config.toml
n_head = 9
d_mlp = 768
attn_scale = 0.177
parallel_block = false
init = "uniform"
optimizer = "muon"
lr_mult_o = 2.0
lr_mult_down = 2.0
train_tokens = 144300000
Each number is 128 + 24 x the weight over its row's rms, rounded and kept within 0 to 255. Layers, rows and columns count from 0. Numbers have three digits each. The size before them is the row's rms in percent of the matrix's.

# down: layer 8 MLP down (transposed), 768x192, rms 0.158, rows 104-120, columns 0-191
# up: layer 8 MLP up, 768x192, rms 0.0899, rows 105-120, columns 0-191
down104 090:155142175091169140125127154170154140075129128143124113122139148153114115124110140134137138173124129071110112127136149166139140135093085144073166099181107113134143126166128114057101162096110173136110121130103156130143137112177125125114111151194085105121118129137134149125149108114143112128136180100170127105133143088120147138122106128128090140107115110119164128143127147140122138110135139125116161136152119132068076140142119119110130109101107135143160132107144126094150133088161125143110089108137176109151153098138120141116172093122124105145077114134166130102117126122134140122
up105 021:137140081127138153128164140150135105169120165105111113138135165170135148098146150163140109132093112133111067166157125065148146124092112084110125069130114128087094106106161169147169144125112158119115119132103087113112109106127116130146144142148138146202101123114120160104134118163173127066135117089119123088102142126062154119117123098128134117117122137126103153135104160142137138121079118129088113117121130135127105116114094109113099101151103167098140120125138139106120133129167105167127118104144126116143127101117133141131159127084142086138157125119144101141116153150127106112
down105 020:070117132155131110130090131092127159107128093130143154124117086128151124156125115082117149077178136095159132062116129189104093120152148169137169143135131138146130145145121108136105129130129121133141148127137136161138135121114147106120088113104105110072150126139139113126129145106116114178121128171136121167153138134166096112125144181089103156123128087122103105148132097119115137151179128137158136128156122121117124112160122132193152135106121090156113176109143103150118134136083129124142113118091101128128132162146085143118117145173101160135124132115109136083168102109100134148
up106 093:140082157137106127109133114127101138139083152111094122139129124148087132121125126195139120127097150121105093134140126122134145121137133163111099123127114170092149153122122128166148140157123129132138109139165145136120103135108070128130179130170166152152114143146134127094096126135105177142128140092118120067134129113111189095109115084142156118127131142152146109126113130105139136076105127146105124134207156123143110095136089103155075166140151124119143108111173132110150136109158148117149149158120106148140133090189159134128101121121111121139082135129137148096087117163126137102
down106 086:109107149130087132141132138124122136141139171100121097108162121102111166113129097099130141137147102159161158128092135143129117110108106106106116118117140069125086133124096167126136110168072114105097129123128101117066143166148138131119159130132133107149144104107166132112116131102094088159121116155118149147110124121104087154156125186113178165153088141145149148120125123162131150155112154141139105112108098146079127143122179121144148116102136138098143131148101124127155068141107139155073148112160133134101133146177175094166153125123134113140150152126113102121175135113120145155
up107 174:128126136162074154166121106119103161150137118107119139163138124136157152106087119125136138109087099071129141142152114138132146125145097099112103129142134108111148116192142163180143140104144148146096109111121172142149129120130186117136112160146165080135119101132128149082140126132168120132143138191112154131110146098147136170119120103124121110139093081133083117131110156131134152133106135131128123133123102158177153125090120061141111115159124123160136121130107091145133103149122139134112110155105131112135150126129186128155114115123151084161079083142122158140091112099134101122
down107 182:159152179111119111152101137148134140129131132077157145126107082118122137124130127138101142104116140119132145092149117152142139144155146140133181112124166143138135108077123130091151134160102156130153108127116178178115149099126143121106132135150150117128129121121104139106054145114139102147116132129118097165132096124153082144119108081145129093145098110127106122104120140125116150109120127133141100148139088143121105122165168150132154113110092146101133155155109184157150122140102065101130157113093124110101163076108158155098096134129094111162119130184170116129168114148115147161
up108 020:126143126162138111106053072118171131111129111146115135078074124145182133083111135093128115131157057117133101124090123143097119121144124155146132119132108149173160099137143135114134098163126119113153141125119165154134066155141134073154107139128153117146112127109099100147162125087129148143130173107153173159133147120126114141131097129138141111105160127119126145128098109137149118138117113110111161131165093166108094117104127179107101107129129148125096120122101122137100115069093140129152110130110142145167107138141167113099125138121126142135119114098077108117142121154154121134
down108 021:121139146088116160129165159110112113141084116144141124152180133120087128188153095180122128185120192135100131152163116100170115135145162092133144161125127136078097140132099109110132174107129118098091111119150071106122187110113113176106164104115108124112141117136151162109101135156101104115096082157121108120114104140126123084124142139120121139163104135129141118105149150121096153109134138124143115128107157077163168112131115097117145135119116102134141155108140140128138158146147110132132122111139132115095160123130099143156163101146122066118117127167125137164131125129140129136
up109 021:117106137186136110124072111125142144119086140117119131079126097140137160113124127134111155109156120124170150133123124147128131136120111134152103113124164116137176115105143081094127093119134108118123153094126111143128117109158130086111090109149105119117165138114126061145105150058125144163124179091122145164167138149097108129123115146147156109116148114105156113088125116106142127132124103093127164149122143150133134081111121171108130143121130142107098124113137139130107118082112135114095117138188153113180106170112134121079120132139119156113106121095101133149076077139089106115
down109 021:136144138077129158130142147119110116147135091150106108162160143130131111148119109136116091175101140129089122145142117104148135144162128118118134133108076138121074160126072153126137195127125130091102080132146123098148126137110139163116159145093169133146120113147118162112147112170101124105127078156155141083105104113174109118151114118125099153167097144118134159160156127128104143095133155131157083113134106103129148146124123091152127118136110100129130113138112135133148132114124116165148117106093122129091158070179102138154130098134156087104127127176126115119140162127183153151
up110 148:143102153132140175117117116136133099135117151157149108126149153110147118075103091120128121158120139125112124110152161092145078110126157150109108117149112123088161141108108109126105150130130164124107093118125166132098133144104119171154103142101157107140106123095108130162159115060154177139152126107117147081105143106164107139120109138075130082126139169140129124155165132137075126115131150143104151106095125135133114122120074136124125165115144141111130128158139124139140122114140189147100155107142134186124131142132133139135130095147184115149127088079167165154162084142126107128
down110 142:104110078112112149096149174114162129090155114119124127102133116156116134086105120107106118079128121125166117148113142118140133128136154122132124118088102103131151129136134102135088158156136117172144103096128082118139144091111126133149090103121089151127171155124110114155103099143121127091139152140146138135093103149145094155140141139119138088142103120131144133166121105129101140124157149167120123125138118168169139104149094128159096142118145147148168175112166102116078105142156136156171118137142112169168113135118103119093147121153114041152162127150148122153156139072129135156
up111 032:089115111108145156141162144083103147163155155088123122084121142156060146145140122110120141117134119114129098179128117092139173158091073145105150095117109076134124139136142140092122154152170133118116181081133088118098071068147106146139123113136131149137134112111106165132145146136155109157106134113114140157125165155081104112107163129155130141100120121132125121116163116132147168156143098106085118157135160133126129123122104125145112127153125144144151147145129159124125119100183087138125099103138127128131131157127120111119180130124162137129160127113110120174117145163103120110
down111 032:146137144144125110102099100157141140080111118121096158159136097133175140102104134117155133102142126128128114046131127165136074131166194121157130113158153118115106123136114103153161094134091136147136108177146152128139179167085179102110091147111101125148141154156144117108134140129106144088122108119143138109132095139178112123151090137082123110163130104098121156151108137130095124103131147175144145131154081107110145168107142142169140138119103133121117147134146118122135128158085168162144118111120113111127127092111090151117088122115141124154111108148147136101143119110113152133
up112 050:174146168145072109103135104152138126122164100166111121140109100122118118145139109124134105138214119132127190123103150184141136103160121111118139112104119119125098117139095149155158154174135121122158130111152178151108096141146150144135109086131119145095169146146117151149143158098109152133094132092192159121130152127114137125146114115123096137134097132104134112113139126146140097134091150132137157144080090129128131160115158126066134070148093136129137111100112087141124118122093130093123142143110122139092118124162094112139118154083137137121121119107123110082141108140153125112
down112 048:127109089112144130128144151121104134116135100076175151126131148130117152148121166173121136140087127112126113151138129102135082154109089117137141148126125161112114143121153119113113100109130089116106126146143074111112183111137092084144151164074134126108100103107137153134139140105145110126168162169131091109144092109133170147116134172152179127144128136121107137151112147140103145139203144130126099112147132129155127137135108106092098145136120114137145113152160106123105168085139117126107127108152156122113137110095157113099158113149082102096142169182113142174152130136082105139
up113 021:159161163147111116086072090137123110117108147144136138118106132122177140110127110111139101150159078114113099120113126117104129093140122124171105101135096137179135101143161161154143136126054131104176112128111155144116086162130139111177112134150154132151132125129115096152151107125129131128144146104138159149134144117123130143122083114101092092114137135101117140145073155148172126137121122128129147091135113177090119145117087154128103074127134147116084122115101112128123113093094141119142118145096136141142124156168164111124102107118172135112116104120086087081144113149169120122
down113 020:103127100127137157180162156100151141165115101135129132118152121124102115168121130154107140144116169128125132126138114138147118143133129133109178177130141168084098152125105090101108144141194111122080121118141076098133171118131109144090146094104105114094140112106141174117112131125115119122099105162126085105120108119117120114129154172146131159146110108148132128069171103125065137099140118100130109153122135075149136117123137125101143161127118079154150163124146155140123163147161112124144132117159114112116137129122095156138163136146091093134152150137120151188146137109094100145
up114 016:154153130119147096177159145145105114125126142075149126123154142146128143143109114139139148147076142105155124169120131099137160143127136149104104125148125142084140138106164139120137115143127141098142147112101073117142125141150089115110134131156163126155162120095119083148091102168144136119127073068115102104118138090116108129120129106121093144131156152093119127168127166114144113082091106145105156103133121163144122130119097092177127093116108151124127158147139105133146130086144109139109138101130138133112114110125112174097130129058147084177142171131079158151140117124152098131
down114 017:100100104121123152120080131115142139148098111179121123125088133115170122128128139106118115100188099147095143064133131173119096122138124101143153109111115128171087129161097134137124142130131105158100121129132124137135123116113147152122119121113094136134135144150123175116170170100125135119132161176165167136138140141145107131143123180149142129127102118117143108093141079117108146136198151108141095132123110089112123125149126171142123144146133100128103116109094150128118144145103142137119104147121116098158149156142142115166097140185077158094102080097176078120138113138118154132
up115 133:151125109099144129118113110114149156097145122128127150145126098125120119141182157135125141142122180156160171106132112108090141135134127153135123162122118150140122165167122143082135109098088122134147103111118147098158119157110145123127134090094121132183111102093139091116142087074125106155146139141153134134104159076128127143119129111133130138141158110149136099125121101118071097137090158083125118137150153128101139164137159130081130122130113090155140146110123124103110173096134173122165119194137113112115136077117129140118105110128168163177098105120114161119162129135068135109
down115 129:099094133120137091164111116141133128107130144151112128155132137102063137131105106128107117132122123127089179118125127163061151131144140097115144150131092160130108145125127125162107098138139142161141095125126121131164107153153183161157134103096161115132069130114121123084129134137162116177134119136112151171126126152139118124161133107196151092096140151099103122117135168102123122140163108146145091150157143145130117135116073177123145147135163177083114132107112109118104089140157125116129124127104126142094126106118154157104168126112106121142117091093102163159112145105155140107
up116 035:169154121132107108129142125149112154121120116157145111111137110142130107164139117163130136130155139162119071145131107173145111094148143144119108176108111179097125083119091165091112124153138115135097146095174130109164107113140119146121154151148149115139131126101173102153101126121110143114155093119175140082101095121158125124102162114127095146157128135151125140098118130142142095114138159116156144155159123097123155134173169144116139149114130108139133162125095098111145095088122182122123180096089108129107126168138124092142100128120146154147147147181114124080174159126118164137
down116 033:120108123103122172098147134120111119139094154101133094102134139156130168103133145101146145127148078144138172145147166088130136111127088112084125150129142088121137109125103113144131107072126114069130134137120098126126130089167115083134119124132131139114105130158111127116113129087175124199111140113130116107159159161107117140133080137136150117090124135127158100190125123128156138080149144122087137132123131167115118150100132095087100152162134155103162141171133093140142124102157078149110127127127155140178141163162136097140181108115125143155127125128152157152129113142115129128
up117 024:142112131150170106140089122127143144120118118126102121124110116166097136069126116097124166140142089101133081082124155154111151103100167162141148137165130118140174149128175135148146114159120118109160149123151169124111142143159156110134109154090161108121099130131158092120124136073155131142163168137134146182161110099171109133140102109117136134121147131096158108141100112099088140116142133129112135109147110151115121151106117164125134156162149148156096095124159118146132178093091112157124133110164151145136157144157156130125131163140128109157092156078091132167100148143125146097
down117 023:105138141104102144122150150114114117138107130158152126134131161106170133172136143184128106157144169147122169202138091112169092146173114093145127126120102144120082131117092125111103150115159131107097118126123086133125122113129104131112153096158116152147157126109099155148128117176112144099078086151121127107062129146102158125134134134147117127136127107160135141093162153121135115133114130110146117150093155112153120096128139127152126108108123120131142153121107131143125089178180146118157116165091133134131117111115086121154111081114121123094125112214131114119130097129163129149
up118 124:171105163119149107118104103195148133123152106132094123074160150084104128165124098121128133149125115150155105116140116132169120136126150122126099095124125138158101095114146141116113107128155125159109141095104126111101104153120142085152112105106124182114105103091156131109162149099157154129138111174149078118121142116124156106121152127132087148145139104132095116131139111088139172129109161144169154086098116109139137117082143127120147180141151130152124144125096134152131083111154105099142133105141136128117107125123117143155110127127168116104151126104197188172134106120151109160
down118 124:096144140161123118176132115138138082130095124115113106131156162162192160126194145166144160104124108118122107205116134117160127141148099127139133109128139060070149104104145115168103111103149129114088198144124124167154120136102148131128082158138128151122122130141116159163129111124103156105157143093145151105130137154127139157114114120113108113141101116136153095110118151132124132159119094088140133121119118131141137174122171068109134114167131147116108142148098119145124165133090170133101120111126108149094124126094128096130133118110114123095106107126102118133118131105120148146
up119 019:116092110156141161138097123127105121125100114165120121172138136126165134042116127096176110127178063124093118100116099124073111118152120128151101104156117141170150122153146157099160140129098154107185137115151116115158091137109148100118122128141166111156101144137113133133173105131155089133093130142129120153159149102151141146137096116132143098127143131119124145154121147110132143127112139125155143105147130151104121128108088136133118096110125156155100120125150114100148110093095154133126069113086149153133115113133182166134125130143179113131115127146088088116152146120171144116
down119 018:152171154128112101124143135120178131128139138111134153088107124140098098208125118161074146147103155146159117127153154139178141124112134145137172164132127130080102114121136106157107155132145117127083123143112113143095183121157112156137147122111092131107147130122142132132080138110077154114127133143149113121094122143074128111113141142097108130132123111163123097083144120154109117097131109125110120142114117114133134100136138131126152116126133120132168164114103148144093137167168109123143179132162090109125135163139082127098149124130052133104146107111133163155117119134089082158
up120 144:153119121117147097112090115159117156120068172147134137125137107142111104147154165134137187129092108137131110136102134161151129122131148145101141111120136096107114123138154133118077138102133160141165125122140107141124109113132088081135129065162124176104128169140132112101163121133097153178138127106157123146164154107103093120154083191155146120125138103151123103119105141127115146107148099090100133103111126152117138104126118123110148125171121063162141142135157143111134156146117133117102131144107118151157123142151114166117177157113107169109095091107145147120090075129123139147
down120 154:102145133072151088151124122151159129112145135112145158083131120144168070111141124137132168133123094134134156129098083131093141129129111154078125109161157108139148134098107150127144129085132171173150113153090120068143148095153108120123110161158122165116194135121123138141146126162108126150138137106130114132096127153111121091139107091161113094137118098158129159110146110121103159109114072182159095112113087130076138106151132126098158138116164142124114102142117111143157108121171133126123137116140106138125106148126074147134124119123131116140155135172107109124130164156151139140